Weights of a small GPT-style language model, trained from scratch on English Wikipedia: rotary positions.
Each number is 50 + 15 x the weight over the matrix's rms, rounded and kept within 0 to 99. Layers, rows and columns count from 0.

# layer 12 MLP up, 512x256, rms 0.269, rows 58-94, columns 64-127
27 59 27 29 73 37 70 55 53 43 77 46 61 50 51 41 59 42 26 40 68 60 54 43 65 50 60 44 63 69 45 38 29 41 36 27 43 20 50 51 54 33 45 86 54 61 25 35 73 25 28 64 54 15 55 65 37 49 31 72 43 51 67 39
49 40 36 50 37 29 57 57 50 52 23 57 29 71 45 45 33 65 56 58 44 65 42 39 20 69 60 33 46 27 67 68 29 63 45 55 40 76 43 80 48 34 70 58 29 57 58 61 54 69 71 41 63 36 50 57 67 35 68 27 54 33 36 36
40 75 40 65 70 89 60 57 44 72 48 44 40 71 50 46 60 47 39 47 53 52 45 62 37 54 56 37 51 37 59 87 59 63 75 39 76 20 53 07 42 72 67 64 44 54 46 37 39 81 45 53 25 52 48 75 71 49 70 46 63 58 41 50
66 73 30 75 42 56 57 54 50 37 34 71 43 54 42 38 32 60 63 45 44 53 34 37 53 65 53 32 58 33 61 47 57 53 38 40 54 55 43 46 45 69 65 52 63 62 29 48 79 62 44 67 63 53 49 36 55 45 38 74 30 13 37 50
49 13 83 25 62 46 69 48 62 43 66 59 75 48 71 72 52 42 49 59 61 56 74 54 40 43 66 42 70 42 23 61 36 43 50 52 70 62 25 44 21 50 58 44 52 44 46 45 62 72 34 59 33 56 73 48 33 50 41 34 49 52 41 41
30 47 06 53 55 66 40 37 55 72 32 74 53 47 40 27 59 41 41 50 49 43 55 68 49 76 41 31 52 39 23 46 52 52 52 51 46 46 50 35 50 46 35 29 75 51 56 64 54 34 53 42 40 45 43 54 40 44 46 48 34 61 77 80
31 39 67 49 61 31 33 48 45 42 63 34 57 21 45 64 71 61 55 86 31 36 40 47 46 53 39 88 31 52 44 57 54 73 56 96 57 47 66 26 50 59 62 78 38 47 27 51 55 43 40 42 68 28 63 40 38 42 62 68 39 25 54 54
64 36 67 80 45 30 43 50 55 50 52 58 39 49 61 36 37 48 60 46 50 53 52 44 48 32 35 23 40 70 40 77 45 47 38 08 64 51 36 82 42 44 61 59 51 33 62 69 49 46 71 43 24 41 48 70 64 54 65 18 54 33 32 52
52 26 49 34 77 66 36 63 45 40 66 68 75 51 40 49 64 41 52 41 35 74 73 57 40 80 49 43 38 26 41 35 41 63 50 34 44 38 66 15 47 38 42 38 48 50 35 66 77 63 35 18 51 44 47 54 53 31 48 44 39 22 77 52
61 76 81 47 57 68 30 47 39 60 61 36 69 62 62 76 69 42 24 37 48 62 28 16 50 74 61 21 40 67 52 76 54 49 54 57 29 44 34 58 52 37 27 38 34 62 08 59 54 08 39 42 65 50 73 79 68 66 68 58 24 54 65 51
38 46 03 66 44 65 51 70 45 48 38 51 76 69 53 39 49 65 72 44 63 35 32 26 53 28 45 36 42 41 50 85 44 53 43 28 40 68 45 24 56 43 66 40 48 28 49 37 26 74 38 53 45 71 57 85 57 76 39 67 51 52 74 36
38 61 52 44 55 59 47 56 55 14 46 67 41 52 48 80 44 64 30 33 40 62 26 58 50 35 40 53 43 55 77 52 56 43 27 70 57 42 54 49 24 41 52 52 23 48 56 64 41 79 49 42 56 49 42 65 59 52 59 34 53 53 50 49
25 56 71 62 59 68 51 45 32 54 42 27 31 47 56 56 65 63 50 64 70 49 37 61 49 56 37 35 76 34 54 45 39 63 63 57 40 83 23 31 86 46 63 56 50 21 61 55 45 34 42 37 53 26 59 58 57 43 60 48 56 50 51 54
53 61 51 66 38 35 27 63 38 60 30 60 61 51 41 44 45 40 50 60 44 41 48 33 93 57 58 43 25 43 42 40 64 68 55 54 50 27 50 39 72 30 38 45 47 71 61 41 63 34 37 34 76 63 48 47 82 29 42 24 49 82 71 68
57 44 43 12 59 52 36 60 71 52 60 56 52 70 58 61 75 34 73 42 71 51 37 61 60 44 58 63 46 66 60 46 60 43 52 33 25 59 33 42 49 53 63 52 62 77 53 47 68 61 41 31 41 50 69 51 30 45 45 20 31 20 33 31
48 22 61 58 46 74 47 71 17 40 55 61 66 57 47 53 57 63 60 30 37 54 64 66 69 63 41 50 70 54 49 53 72 39 53 40 60 70 20 54 45 48 60 44 39 26 38 47 41 66 62 56 45 51 11 69 79 58 55 59 63 54 38 50
58 31 57 64 35 79 57 52 60 39 44 37 58 76 62 66 56 59 40 41 37 53 32 40 57 80 59 76 40 46 77 55 69 24 45 68 78 50 47 25 74 58 66 64 35 55 53 62 55 47 72 43 26 15 56 48 46 38 57 51 56 38 40 38
22 51 59 37 83 48 25 60 60 49 29 50 39 38 13 59 55 50 48 52 39 50 70 28 49 52 43 39 75 45 37 42 40 22 23 54 62 67 63 61 29 61 31 41 58 69 44 66 51 48 44 34 81 21 47 49 45 77 66 58 20 63 48 54
45 51 64 36 49 46 75 52 69 47 46 63 45 41 41 69 52 57 79 72 49 54 61 61 72 53 37 32 52 57 67 24 89 77 61 26 47 43 53 57 49 53 44 85 52 57 51 51 60 41 60 52 72 54 03 59 49 36 39 36 28 48 63 60
45 61 34 50 42 54 32 27 47 49 64 25 57 48 51 55 44 42 49 49 33 36 49 49 50 82 65 62 60 54 46 44 56 52 56 27 68 20 60 58 52 32 38 41 70 61 39 63 59 51 30 81 90 60 39 52 64 57 62 40 41 65 78 44
18 67 37 52 46 30 69 51 42 52 42 64 53 28 35 79 42 81 50 50 23 74 45 51 47 29 49 53 57 52 64 67 65 48 36 58 44 46 34 46 66 53 41 32 54 63 44 67 51 40 61 47 47 54 56 46 38 39 32 52 59 70 33 59
39 64 47 76 43 64 30 56 41 58 69 38 30 62 20 64 51 34 64 45 69 47 56 50 80 68 32 47 52 58 66 62 33 37 16 37 35 49 68 47 35 40 60 37 63 72 54 61 49 47 40 37 38 77 42 50 25 35 22 72 34 61 33 59
62 25 27 37 59 31 44 39 66 33 62 56 54 66 49 50 54 66 65 72 61 41 27 25 80 45 71 39 56 50 76 50 23 43 41 76 80 79 54 49 37 47 47 45 75 35 48 44 48 61 66 70 32 57 33 60 52 31 60 27 45 50 80 62
48 61 39 65 70 35 44 52 46 22 49 13 69 52 45 43 51 57 33 49 63 42 42 27 67 46 50 15 82 55 31 66 67 62 35 38 49 61 53 54 33 47 57 74 55 54 44 83 51 60 43 55 56 30 67 47 70 37 52 52 38 41 43 39
65 16 56 08 58 58 39 63 65 73 73 52 13 00 25 34 57 30 60 59 63 28 48 05 44 72 43 31 48 21 42 32 63 52 31 44 52 68 35 44 71 55 45 48 61 51 39 35 31 48 41 37 52 47 46 24 42 36 48 48 04 58 57 56
23 43 34 60 50 40 56 66 35 29 62 24 65 49 81 64 59 87 79 29 35 61 64 63 71 33 71 29 39 43 53 65 70 55 49 39 61 38 79 61 44 73 58 65 44 77 56 59 45 48 12 52 35 29 63 61 55 32 33 57 32 74 44 26
38 47 43 52 44 32 46 51 30 72 46 67 58 53 62 49 74 18 44 38 66 48 32 59 46 51 59 69 31 53 48 17 66 85 55 34 24 51 72 58 85 18 51 48 33 35 57 76 45 39 33 55 71 44 96 47 84 66 47 55 25 57 56 21
45 72 47 55 44 45 64 54 51 38 53 56 45 74 60 37 66 29 34 51 48 39 30 63 35 64 00 53 49 47 31 74 42 58 51 63 56 30 75 42 46 46 27 74 58 40 46 15 24 52 64 38 55 67 23 60 52 63 35 63 53 44 38 61
59 54 70 31 40 58 44 53 75 24 35 51 20 45 59 67 65 58 63 59 58 38 45 51 44 58 57 75 70 50 73 60 55 90 52 58 56 47 68 39 40 50 99 41 41 56 48 34 77 50 60 42 49 37 32 48 38 49 60 13 47 83 62 59
67 60 63 47 45 36 58 67 60 53 62 49 45 64 61 40 56 46 43 80 72 67 68 62 20 53 59 54 43 34 48 56 51 50 58 38 43 49 45 44 48 43 27 28 45 50 41 48 41 59 31 55 65 34 52 44 75 32 62 56 83 37 46 68
40 39 57 45 38 36 45 42 36 36 37 49 51 51 62 60 41 61 37 57 37 69 76 64 27 53 41 66 52 57 78 67 46 66 25 33 60 13 70 52 63 67 51 46 58 33 61 40 26 59 56 60 51 65 82 52 52 44 34 46 46 44 49 46
48 58 54 53 54 59 27 45 29 54 47 57 48 69 47 67 46 53 44 53 58 61 76 50 80 71 47 54 57 31 83 40 43 57 30 56 59 51 60 22 59 68 42 48 35 44 33 37 28 45 57 60 29 48 76 12 42 78 39 46 17 66 44 64
43 43 47 47 58 36 32 33 48 54 38 53 59 36 56 56 57 61 42 45 61 51 55 42 44 61 41 88 60 41 34 33 67 70 36 31 59 47 40 54 47 57 47 40 36 45 43 34 75 40 31 29 44 58 52 46 52 16 58 86 62 64 27 67
39 61 55 71 45 60 50 36 19 41 32 47 76 15 57 57 62 25 62 50 42 63 75 39 56 57 79 56 56 45 37 45 48 36 59 78 39 66 51 46 33 30 67 63 26 45 40 50 50 04 74 58 54 50 54 78 16 30 47 51 53 59 42 37
40 42 44 46 59 47 58 52 32 16 20 75 52 44 54 50 35 54 51 67 68 20 46 40 62 64 27 46 50 61 26 50 36 52 34 51 43 27 51 66 36 23 32 44 53 40 29 53 51 61 68 37 31 47 45 45 60 48 49 42 46 28 57 63
53 63 64 61 51 33 40 43 25 31 63 55 31 76 52 41 40 48 45 49 70 59 73 72 80 32 74 61 69 61 67 49 43 48 57 41 62 30 34 70 49 70 67 78 69 51 50 57 69 49 59 69 44 65 55 28 32 47 35 46 64 41 48 43
78 69 53 16 38 31 52 49 33 53 67 31 31 54 71 44 54 34 55 15 39 71 64 71 52 73 72 48 72 39 39 59 38 56 46 41 54 56 26 46 45 55 31 51 63 47 84 52 12 21 21 39 23 44 35 29 66 25 60 53 56 42 44 55
# layer 12 MLP down (transposed), 512x256, rms 0.259, rows 58-93, columns 64-127
77 43 39 61 52 46 54 70 38 24 62 52 59 55 40 45 52 61 47 34 32 66 35 33 64 42 39 17 20 54 43 40 37 66 82 43 50 41 67 34 39 49 36 74 68 42 61 43 61 18 75 21 57 54 56 66 72 52 49 64 58 66 82 94
53 68 00 74 52 63 32 69 53 20 46 23 67 35 20 63 66 48 52 48 63 21 54 43 53 69 65 92 69 60 11 52 34 55 49 48 54 53 49 54 56 40 72 53 47 51 08 46 50 66 64 72 46 61 44 51 67 45 45 41 59 46 51 60
39 67 62 35 73 59 68 39 63 51 38 59 51 39 46 61 59 73 64 37 46 72 63 45 16 70 32 56 38 53 37 58 66 72 50 67 70 57 62 46 36 61 76 48 60 52 47 39 49 46 74 17 27 65 53 37 69 56 28 58 50 46 54 53
75 59 43 65 57 34 37 49 54 51 54 60 18 25 62 54 49 54 47 51 53 29 84 45 62 58 82 49 61 52 49 37 22 55 33 49 64 54 65 58 68 49 53 61 40 63 58 54 46 74 31 32 52 83 58 58 47 56 64 61 23 45 41 58
51 44 34 55 32 52 61 67 64 64 90 31 54 24 61 92 62 36 48 48 61 69 40 39 37 48 38 54 77 22 49 41 28 41 44 30 46 81 34 32 64 55 75 45 67 64 19 43 52 41 11 26 37 70 70 31 49 49 71 55 61 60 50 65
39 25 54 42 57 48 71 34 59 19 44 21 56 23 60 44 38 47 60 68 75 33 66 75 68 46 61 47 61 59 35 57 63 66 56 70 58 71 38 57 45 58 51 67 46 54 26 25 34 33 53 72 70 49 72 56 14 38 49 41 50 64 46 38
41 42 45 52 53 60 72 67 52 45 67 34 36 33 30 76 53 69 42 31 33 59 64 54 34 60 59 34 54 49 30 47 56 59 49 50 52 90 75 45 42 51 37 87 53 45 39 51 47 68 77 45 48 71 55 64 61 65 40 61 53 73 48 39
49 61 20 20 60 48 54 55 61 61 35 82 55 61 63 45 40 46 62 45 52 44 33 62 33 52 38 36 66 45 30 31 66 70 46 29 31 60 68 34 57 54 40 52 58 67 43 56 61 45 48 42 69 57 58 55 49 55 55 80 47 27 40 45
62 44 26 48 42 31 53 46 42 55 43 70 15 80 47 57 63 53 58 45 44 44 59 33 58 55 54 66 72 53 42 27 72 44 43 47 73 71 51 29 54 79 51 51 91 61 39 52 29 33 75 52 57 37 69 36 35 44 60 79 72 51 44 48
60 61 35 78 21 75 32 31 25 44 48 25 52 58 69 63 53 52 57 19 74 38 30 47 59 59 60 58 54 35 48 33 50 64 51 56 22 42 42 65 67 62 62 41 24 72 54 20 47 47 50 41 77 34 47 48 48 50 57 63 44 50 75 44
45 59 65 45 54 86 37 48 42 70 39 44 62 47 65 37 71 15 30 61 46 29 43 23 58 24 48 41 56 44 35 45 63 36 60 40 70 44 59 48 44 50 40 38 65 45 81 41 29 23 54 56 54 76 56 46 55 59 45 33 58 48 52 30
76 72 31 44 71 85 41 75 59 63 74 58 44 68 21 38 22 63 39 74 44 72 50 47 67 42 59 46 59 52 61 53 19 61 44 55 43 26 39 64 53 63 20 51 36 68 65 73 45 65 46 58 38 33 69 41 34 55 49 72 61 68 53 55
58 41 45 70 34 45 30 38 54 44 55 36 54 53 55 74 56 57 60 61 66 39 45 26 30 37 42 30 37 61 70 37 40 53 51 59 51 26 54 43 47 38 31 38 84 21 67 55 41 46 44 83 56 57 37 39 67 58 34 74 47 47 56 51
48 54 45 54 61 43 57 58 44 62 79 44 48 34 30 43 66 27 74 47 63 27 75 46 38 34 75 52 39 59 78 19 59 57 62 47 74 48 59 50 52 45 64 60 48 68 39 17 44 43 34 48 82 65 40 34 18 77 52 77 44 32 50 39
30 47 67 33 44 44 37 49 76 08 48 17 47 31 48 76 67 61 42 37 68 36 38 53 35 45 57 46 52 50 81 04 21 52 75 24 68 64 50 81 44 38 48 69 56 48 59 44 53 73 46 38 60 45 36 37 52 53 50 59 15 77 35 44
46 56 70 65 34 28 38 52 34 10 57 73 37 12 53 40 69 55 37 59 65 78 73 32 50 63 38 41 37 78 75 45 38 48 61 30 69 41 57 78 21 55 55 22 79 35 88 59 40 65 50 86 58 50 62 43 54 56 52 63 45 40 55 48
41 61 68 57 41 50 48 26 48 34 64 00 36 39 66 38 42 76 57 71 42 41 43 68 47 54 51 66 75 54 28 45 57 52 49 27 58 72 53 49 48 71 52 46 16 57 43 52 66 53 31 83 33 61 30 42 53 52 50 38 30 47 51 84
20 51 41 44 77 36 66 64 58 39 74 56 63 55 48 66 57 59 21 50 55 37 53 59 74 46 35 43 65 61 74 56 46 85 45 57 79 67 63 27 58 43 72 41 39 46 33 66 57 23 50 63 53 26 56 40 58 55 69 57 46 73 60 55
56 30 48 41 48 64 47 79 65 37 51 59 91 19 40 33 77 39 43 46 48 51 52 57 23 54 52 41 38 47 47 54 63 58 73 38 61 23 39 79 51 54 58 60 44 65 62 42 61 47 62 40 33 40 52 58 53 59 63 60 61 41 47 62
67 71 28 37 38 20 60 39 56 65 47 32 67 48 76 39 70 50 53 48 69 69 48 37 38 30 38 42 32 50 70 57 44 82 54 25 35 48 55 35 67 63 67 27 41 61 39 62 45 56 51 72 31 61 33 57 74 47 45 47 54 34 50 70
55 27 49 49 47 40 67 33 42 57 26 50 68 52 59 47 58 65 52 62 68 08 66 65 45 16 79 42 53 82 49 37 20 33 63 17 15 37 71 50 39 70 45 29 71 75 24 23 49 21 48 61 42 46 62 48 50 46 67 55 55 30 47 37
00 34 45 54 40 41 48 62 63 24 41 39 52 77 44 48 76 25 28 54 56 44 72 48 29 66 42 69 54 55 56 60 35 29 69 46 38 27 44 50 46 67 58 80 43 75 38 50 86 52 39 47 42 70 39 39 29 57 52 34 49 45 35 95
48 11 45 54 58 51 57 54 60 41 40 15 72 50 58 78 56 45 43 48 16 68 51 43 51 56 71 57 44 66 55 59 28 53 68 26 39 52 80 60 42 42 19 49 62 60 56 33 61 21 56 54 47 61 78 51 74 58 48 43 29 43 30 46
55 45 43 39 37 64 43 66 25 38 39 52 40 64 35 46 36 50 41 79 57 42 72 63 33 31 51 43 48 47 30 36 51 42 68 38 48 45 98 16 46 27 55 53 62 46 42 59 63 49 28 37 19 60 67 48 52 64 53 29 48 69 65 35
43 44 47 35 44 24 39 57 45 58 54 31 47 63 40 44 73 62 47 57 37 60 40 85 27 71 37 34 37 34 44 49 47 40 60 27 61 70 36 50 51 50 70 75 78 54 27 47 62 69 43 66 31 26 61 34 54 47 11 51 26 76 56 56
30 29 57 73 57 40 56 61 52 52 62 65 64 42 88 34 21 51 22 48 50 52 55 52 58 39 54 37 55 38 19 35 78 79 46 47 41 12 55 29 48 62 32 76 51 58 51 18 68 47 54 47 49 48 43 34 57 42 53 58 86 50 38 37
64 16 52 64 44 31 49 38 57 63 45 14 49 22 44 69 34 52 86 63 53 28 40 69 69 48 27 48 54 62 43 32 39 47 35 32 47 59 39 49 74 71 46 62 61 69 57 42 38 63 50 62 59 22 39 71 54 54 30 32 12 47 53 39
59 58 61 56 52 48 54 55 36 40 32 45 51 71 55 31 45 66 76 79 46 47 70 41 61 52 59 71 26 25 42 47 45 25 93 44 52 49 61 55 59 56 45 56 24 24 50 59 39 39 52 06 43 36 41 49 40 38 46 57 33 37 29 59
71 55 42 61 23 58 05 50 25 70 40 65 68 39 63 37 30 62 45 30 33 34 29 36 60 65 57 53 71 75 67 31 64 70 74 14 50 43 38 55 25 71 53 47 41 59 54 99 61 81 74 39 15 53 60 30 52 44 71 55 45 47 47 58
42 34 53 53 61 70 32 31 68 47 57 60 44 51 29 51 72 35 36 67 69 26 69 72 63 44 31 47 18 35 70 29 47 56 44 33 45 36 68 58 41 47 50 72 31 36 52 72 55 79 29 43 70 10 41 42 36 59 75 48 30 37 50 34
74 54 58 68 35 46 60 77 34 65 42 52 52 52 64 44 65 29 47 58 37 31 43 61 32 63 49 48 58 48 31 30 50 28 34 46 77 48 55 60 57 48 79 59 46 22 65 60 42 43 34 45 59 53 68 35 73 82 24 44 63 35 42 46
38 47 25 50 99 25 37 56 45 26 62 64 88 33 59 57 51 54 68 42 58 64 72 35 51 25 40 77 65 33 44 51 52 59 16 33 40 35 58 47 68 33 45 43 48 32 34 60 64 49 45 60 67 85 55 57 63 31 44 64 53 82 64 60
51 44 52 39 32 58 65 47 61 69 22 67 18 67 35 48 31 65 59 56 59 35 47 80 57 47 65 39 51 51 85 59 74 53 44 54 61 61 34 49 68 52 48 40 48 59 60 42 28 43 85 54 46 49 38 66 43 54 33 58 56 48 54 50
47 57 43 60 61 67 46 61 61 66 24 22 62 63 67 40 44 55 65 58 58 48 66 80 56 57 65 48 53 37 67 37 67 74 58 23 54 46 40 46 34 51 35 65 49 53 65 55 43 52 49 68 40 75 66 50 36 19 49 71 59 51 60 41
63 53 44 54 29 49 59 30 60 58 85 35 68 94 51 61 67 70 57 53 67 44 77 46 50 43 43 61 51 65 64 38 52 21 43 34 47 44 58 60 68 52 53 76 56 51 59 54 52 23 81 60 43 49 28 59 19 61 60 51 49 50 29 30
46 38 47 44 41 52 31 66 43 53 50 90 45 99 59 34 44 47 38 53 51 38 72 45 56 60 68 46 70 57 72 59 76 45 57 70 74 60 47 57 60 50 48 46 57 73 63 35 34 50 24 42 36 56 53 35 46 36 59 82 37 62 54 49
# layer 12 MLP gate, 512x256, rms 0.254, rows 59-94, columns 64-127
50 62 73 28 80 22 54 77 28 54 55 60 56 28 44 31 47 49 30 52 74 37 64 57 43 36 47 63 42 14 47 66 78 73 73 52 67 53 51 31 81 64 55 52 43 33 50 75 31 47 31 51 39 48 72 48 00 36 61 47 56 73 38 18
58 50 35 55 37 42 59 70 47 50 45 74 29 59 41 28 34 43 49 59 25 60 59 31 66 04 62 67 40 57 61 55 59 41 67 29 45 74 36 54 42 60 28 66 68 37 82 59 50 36 56 52 55 71 43 44 06 48 88 43 60 59 40 30
74 45 73 48 69 51 66 62 75 71 60 66 73 67 40 82 43 20 71 67 77 25 38 66 42 58 48 43 44 45 50 60 41 40 58 32 45 51 38 28 62 59 16 36 74 10 42 50 35 70 76 58 43 38 37 71 48 63 84 56 54 32 58 67
35 46 48 47 50 52 50 52 31 63 48 48 64 47 58 45 39 28 61 71 31 37 63 45 59 56 52 39 59 51 51 48 51 61 58 45 35 49 55 61 73 45 60 42 22 39 59 55 42 69 62 49 46 46 35 67 65 18 52 60 42 31 59 63
36 86 57 42 54 52 45 29 38 49 46 32 45 64 67 54 49 58 49 40 69 58 64 33 46 46 61 54 44 81 77 63 37 71 62 60 40 47 34 46 48 49 34 49 38 46 49 41 52 54 54 26 67 49 27 33 41 48 62 62 69 56 68 84
37 66 53 37 61 46 35 43 36 53 58 58 50 57 57 41 81 48 46 58 65 46 57 58 40 44 49 62 50 38 39 87 47 50 41 33 06 17 71 42 40 32 43 38 77 69 83 55 45 44 63 35 45 46 43 33 40 38 35 36 44 22 43 65
47 72 62 46 62 80 78 31 50 84 62 46 46 47 48 39 40 35 49 36 55 48 62 65 60 51 86 60 65 53 55 76 46 65 70 64 35 34 92 29 67 42 42 53 39 43 57 31 51 43 26 45 35 49 73 30 37 36 27 47 54 43 59 54
17 51 48 58 67 63 64 44 59 73 78 49 63 47 37 35 43 59 45 47 50 62 58 66 50 32 42 41 34 46 53 58 37 42 42 47 47 54 43 38 44 31 44 60 35 53 77 50 50 58 42 32 43 51 54 54 53 24 46 23 25 41 34 22
47 65 43 57 67 89 64 41 55 50 59 34 60 59 52 48 52 38 45 50 44 60 51 22 39 38 46 56 36 53 53 64 82 53 48 73 26 13 48 23 56 35 45 52 48 60 63 48 39 44 59 27 58 51 47 70 61 67 79 54 39 26 71 56
62 49 67 46 68 51 40 60 46 58 41 34 24 54 50 53 67 68 50 32 69 62 60 55 43 41 57 29 33 46 55 47 41 60 26 59 35 51 63 37 36 54 43 41 37 32 71 67 53 54 35 60 44 63 61 19 38 50 53 45 32 43 32 90
58 64 44 51 63 33 70 81 47 63 59 41 41 55 12 19 65 47 73 64 61 49 16 34 36 29 47 50 20 81 61 75 33 35 62 53 47 52 36 46 54 57 69 55 21 72 64 55 59 90 57 38 61 28 43 52 74 43 34 63 48 43 67 49
66 38 44 31 68 55 51 54 28 61 48 37 43 63 65 46 53 55 64 40 44 45 61 56 15 42 58 38 41 51 37 78 34 50 51 44 63 49 69 59 40 50 75 53 58 49 86 52 66 62 56 37 37 53 24 69 59 43 39 84 42 23 51 54
36 67 47 61 34 67 61 33 54 39 39 55 25 33 55 44 58 61 49 10 32 59 59 40 42 32 40 62 28 60 70 36 60 52 62 54 64 35 57 56 39 71 73 65 50 65 76 66 51 38 32 52 61 41 59 17 54 62 05 63 61 53 52 37
62 44 25 37 70 28 37 62 49 48 27 54 45 49 18 62 64 59 46 27 55 33 48 45 26 36 21 47 58 87 35 40 42 70 49 54 40 75 44 66 57 66 39 60 31 50 54 53 79 49 41 55 75 76 46 55 58 29 40 51 80 58 73 55
41 47 68 46 35 73 51 61 72 46 46 56 36 62 39 47 58 59 56 49 58 46 44 56 74 44 87 36 58 70 29 44 39 57 53 47 47 62 60 52 63 55 43 32 52 36 66 49 57 41 73 79 59 46 70 40 48 23 55 53 63 50 53 38
64 50 19 52 52 41 41 41 40 36 50 45 67 46 41 41 54 36 53 54 38 41 56 33 46 48 36 30 60 52 66 55 68 69 65 76 76 64 50 59 64 42 57 48 86 61 39 43 47 59 76 40 36 54 63 77 76 47 65 53 38 68 33 68
80 40 36 60 38 66 49 47 62 59 85 49 73 57 95 35 90 36 54 20 64 45 44 69 46 38 31 39 46 41 85 65 29 47 68 37 68 21 38 54 41 25 71 53 32 33 54 45 42 67 73 65 41 48 63 40 42 16 75 61 50 36 35 42
23 55 47 66 47 38 37 45 66 54 44 69 57 76 54 36 65 25 38 45 52 49 48 62 73 54 55 63 40 40 66 46 34 71 32 34 66 54 63 36 71 44 55 35 24 71 49 21 29 63 43 63 62 48 58 29 65 51 46 41 24 47 31 39
50 37 30 47 36 58 39 48 33 68 37 33 38 55 65 33 60 62 51 43 43 42 42 27 35 43 46 46 34 42 62 56 31 60 38 40 38 46 52 49 56 55 43 34 73 39 57 45 84 47 74 72 80 64 45 67 63 36 40 43 46 39 38 21
58 63 50 26 57 49 51 49 61 72 46 56 76 48 39 40 81 71 31 43 61 22 52 56 33 47 60 22 31 67 73 34 35 67 58 62 39 44 47 35 51 43 73 27 25 70 58 53 57 51 41 92 60 58 45 60 47 54 50 50 29 38 54 49
37 53 53 64 62 25 75 45 42 79 60 48 30 52 38 40 66 29 69 55 76 41 66 41 37 84 47 66 72 67 41 72 37 76 53 38 67 67 63 51 07 55 45 58 27 70 54 45 53 52 27 57 22 88 34 45 36 28 42 47 31 71 45 67
56 50 37 63 53 64 57 30 38 54 40 45 50 74 55 27 42 37 17 69 66 46 19 43 60 37 68 41 49 18 30 51 60 53 50 38 49 52 44 64 40 25 59 61 51 66 59 33 59 38 34 50 44 27 44 52 20 51 74 64 57 47 39 51
59 33 70 60 57 71 36 58 69 89 54 43 07 41 70 45 46 51 46 48 58 17 48 48 43 35 20 42 32 40 70 65 24 65 48 30 73 43 36 74 46 54 60 39 55 62 81 31 42 54 80 57 61 57 49 47 38 65 29 68 61 40 33 47
55 57 49 86 54 33 67 45 79 49 64 45 52 36 57 26 63 37 68 40 84 45 49 29 38 18 50 43 35 88 77 44 48 42 72 53 45 24 70 54 29 37 28 59 45 48 44 59 14 68 33 68 73 69 52 51 67 29 90 58 51 32 45 50
56 58 42 73 69 52 13 40 36 45 39 49 62 75 48 47 52 69 45 48 66 31 43 55 55 73 59 73 54 44 46 86 25 49 54 48 34 33 55 55 45 50 26 37 39 54 49 55 56 47 55 47 53 59 51 44 43 47 65 56 39 52 60 26
39 74 49 35 52 61 35 25 64 61 63 54 43 74 52 65 61 51 79 58 88 64 73 41 26 65 56 75 71 33 62 71 38 46 47 48 13 42 51 57 48 43 45 64 31 52 63 46 72 36 62 53 41 43 50 53 37 44 60 50 59 53 55 43
57 50 47 76 58 54 44 48 45 42 36 72 49 61 46 39 31 38 61 56 18 54 53 38 65 64 63 72 50 31 40 54 45 90 72 50 60 50 48 66 45 57 39 41 40 56 48 31 41 42 50 53 39 32 29 28 50 44 53 45 47 26 63 58
57 43 47 64 39 59 56 46 45 61 53 89 50 50 43 49 39 63 46 70 42 43 30 63 55 57 68 73 65 33 51 44 69 57 74 29 55 61 41 60 43 52 60 39 78 46 66 36 45 46 55 57 53 56 67 48 57 26 73 79 45 82 57 53
57 39 63 40 41 63 29 19 48 19 71 61 34 61 45 60 34 47 28 18 44 38 88 78 41 51 43 52 52 13 29 40 25 41 36 32 68 74 50 38 59 53 54 13 47 31 81 78 40 30 64 36 18 49 45 39 05 54 36 58 37 35 78 73
33 52 38 39 43 31 82 22 45 34 36 39 49 43 35 60 37 65 44 84 53 67 82 30 33 54 54 66 47 25 70 74 31 62 49 56 45 48 67 38 37 28 80 45 31 60 45 44 43 43 41 56 35 62 70 67 56 52 27 85 64 64 68 44
45 39 64 36 63 28 40 47 36 20 62 54 43 70 25 73 49 55 28 49 43 29 69 28 60 42 64 51 53 36 50 34 68 53 68 60 46 52 61 36 52 65 61 40 46 57 53 28 58 50 33 85 58 51 30 46 32 40 57 62 37 70 41 57
56 24 54 39 50 45 30 24 41 45 49 58 35 65 46 30 52 58 38 45 53 58 42 54 35 35 33 28 64 41 61 43 54 46 63 61 32 62 40 56 54 45 57 46 39 40 72 41 81 41 33 33 63 66 54 59 69 44 51 41 33 57 66 46
54 69 58 30 34 48 46 81 25 81 70 47 46 45 24 49 86 43 47 34 46 65 72 26 76 74 60 56 58 73 55 19 54 54 51 49 72 71 50 34 39 49 35 63 32 75 52 50 45 27 62 53 43 56 62 50 51 10 66 51 20 58 61 53
79 46 27 45 61 59 45 39 54 48 88 60 69 94 48 51 50 63 38 55 47 49 61 49 40 21 63 69 34 57 56 52 42 42 51 53 53 75 58 43 43 40 53 65 56 50 53 49 73 49 76 63 44 76 30 32 44 48 62 57 51 60 40 42
39 45 37 40 28 64 52 66 45 58 49 66 21 57 73 50 63 65 53 55 55 73 46 36 54 71 44 49 45 46 41 42 68 36 49 52 32 66 71 40 53 56 32 48 62 42 60 78 65 36 49 46 66 50 41 47 52 64 52 62 43 66 80 66
49 66 37 63 43 31 17 45 47 46 81 72 67 25 53 37 68 41 23 43 27 47 51 50 57 32 57 56 74 58 48 45 20 73 21 57 26 51 35 86 50 67 29 52 71 69 38 53 41 66 44 52 38 61 57 54 61 60 64 61 29 63 49 39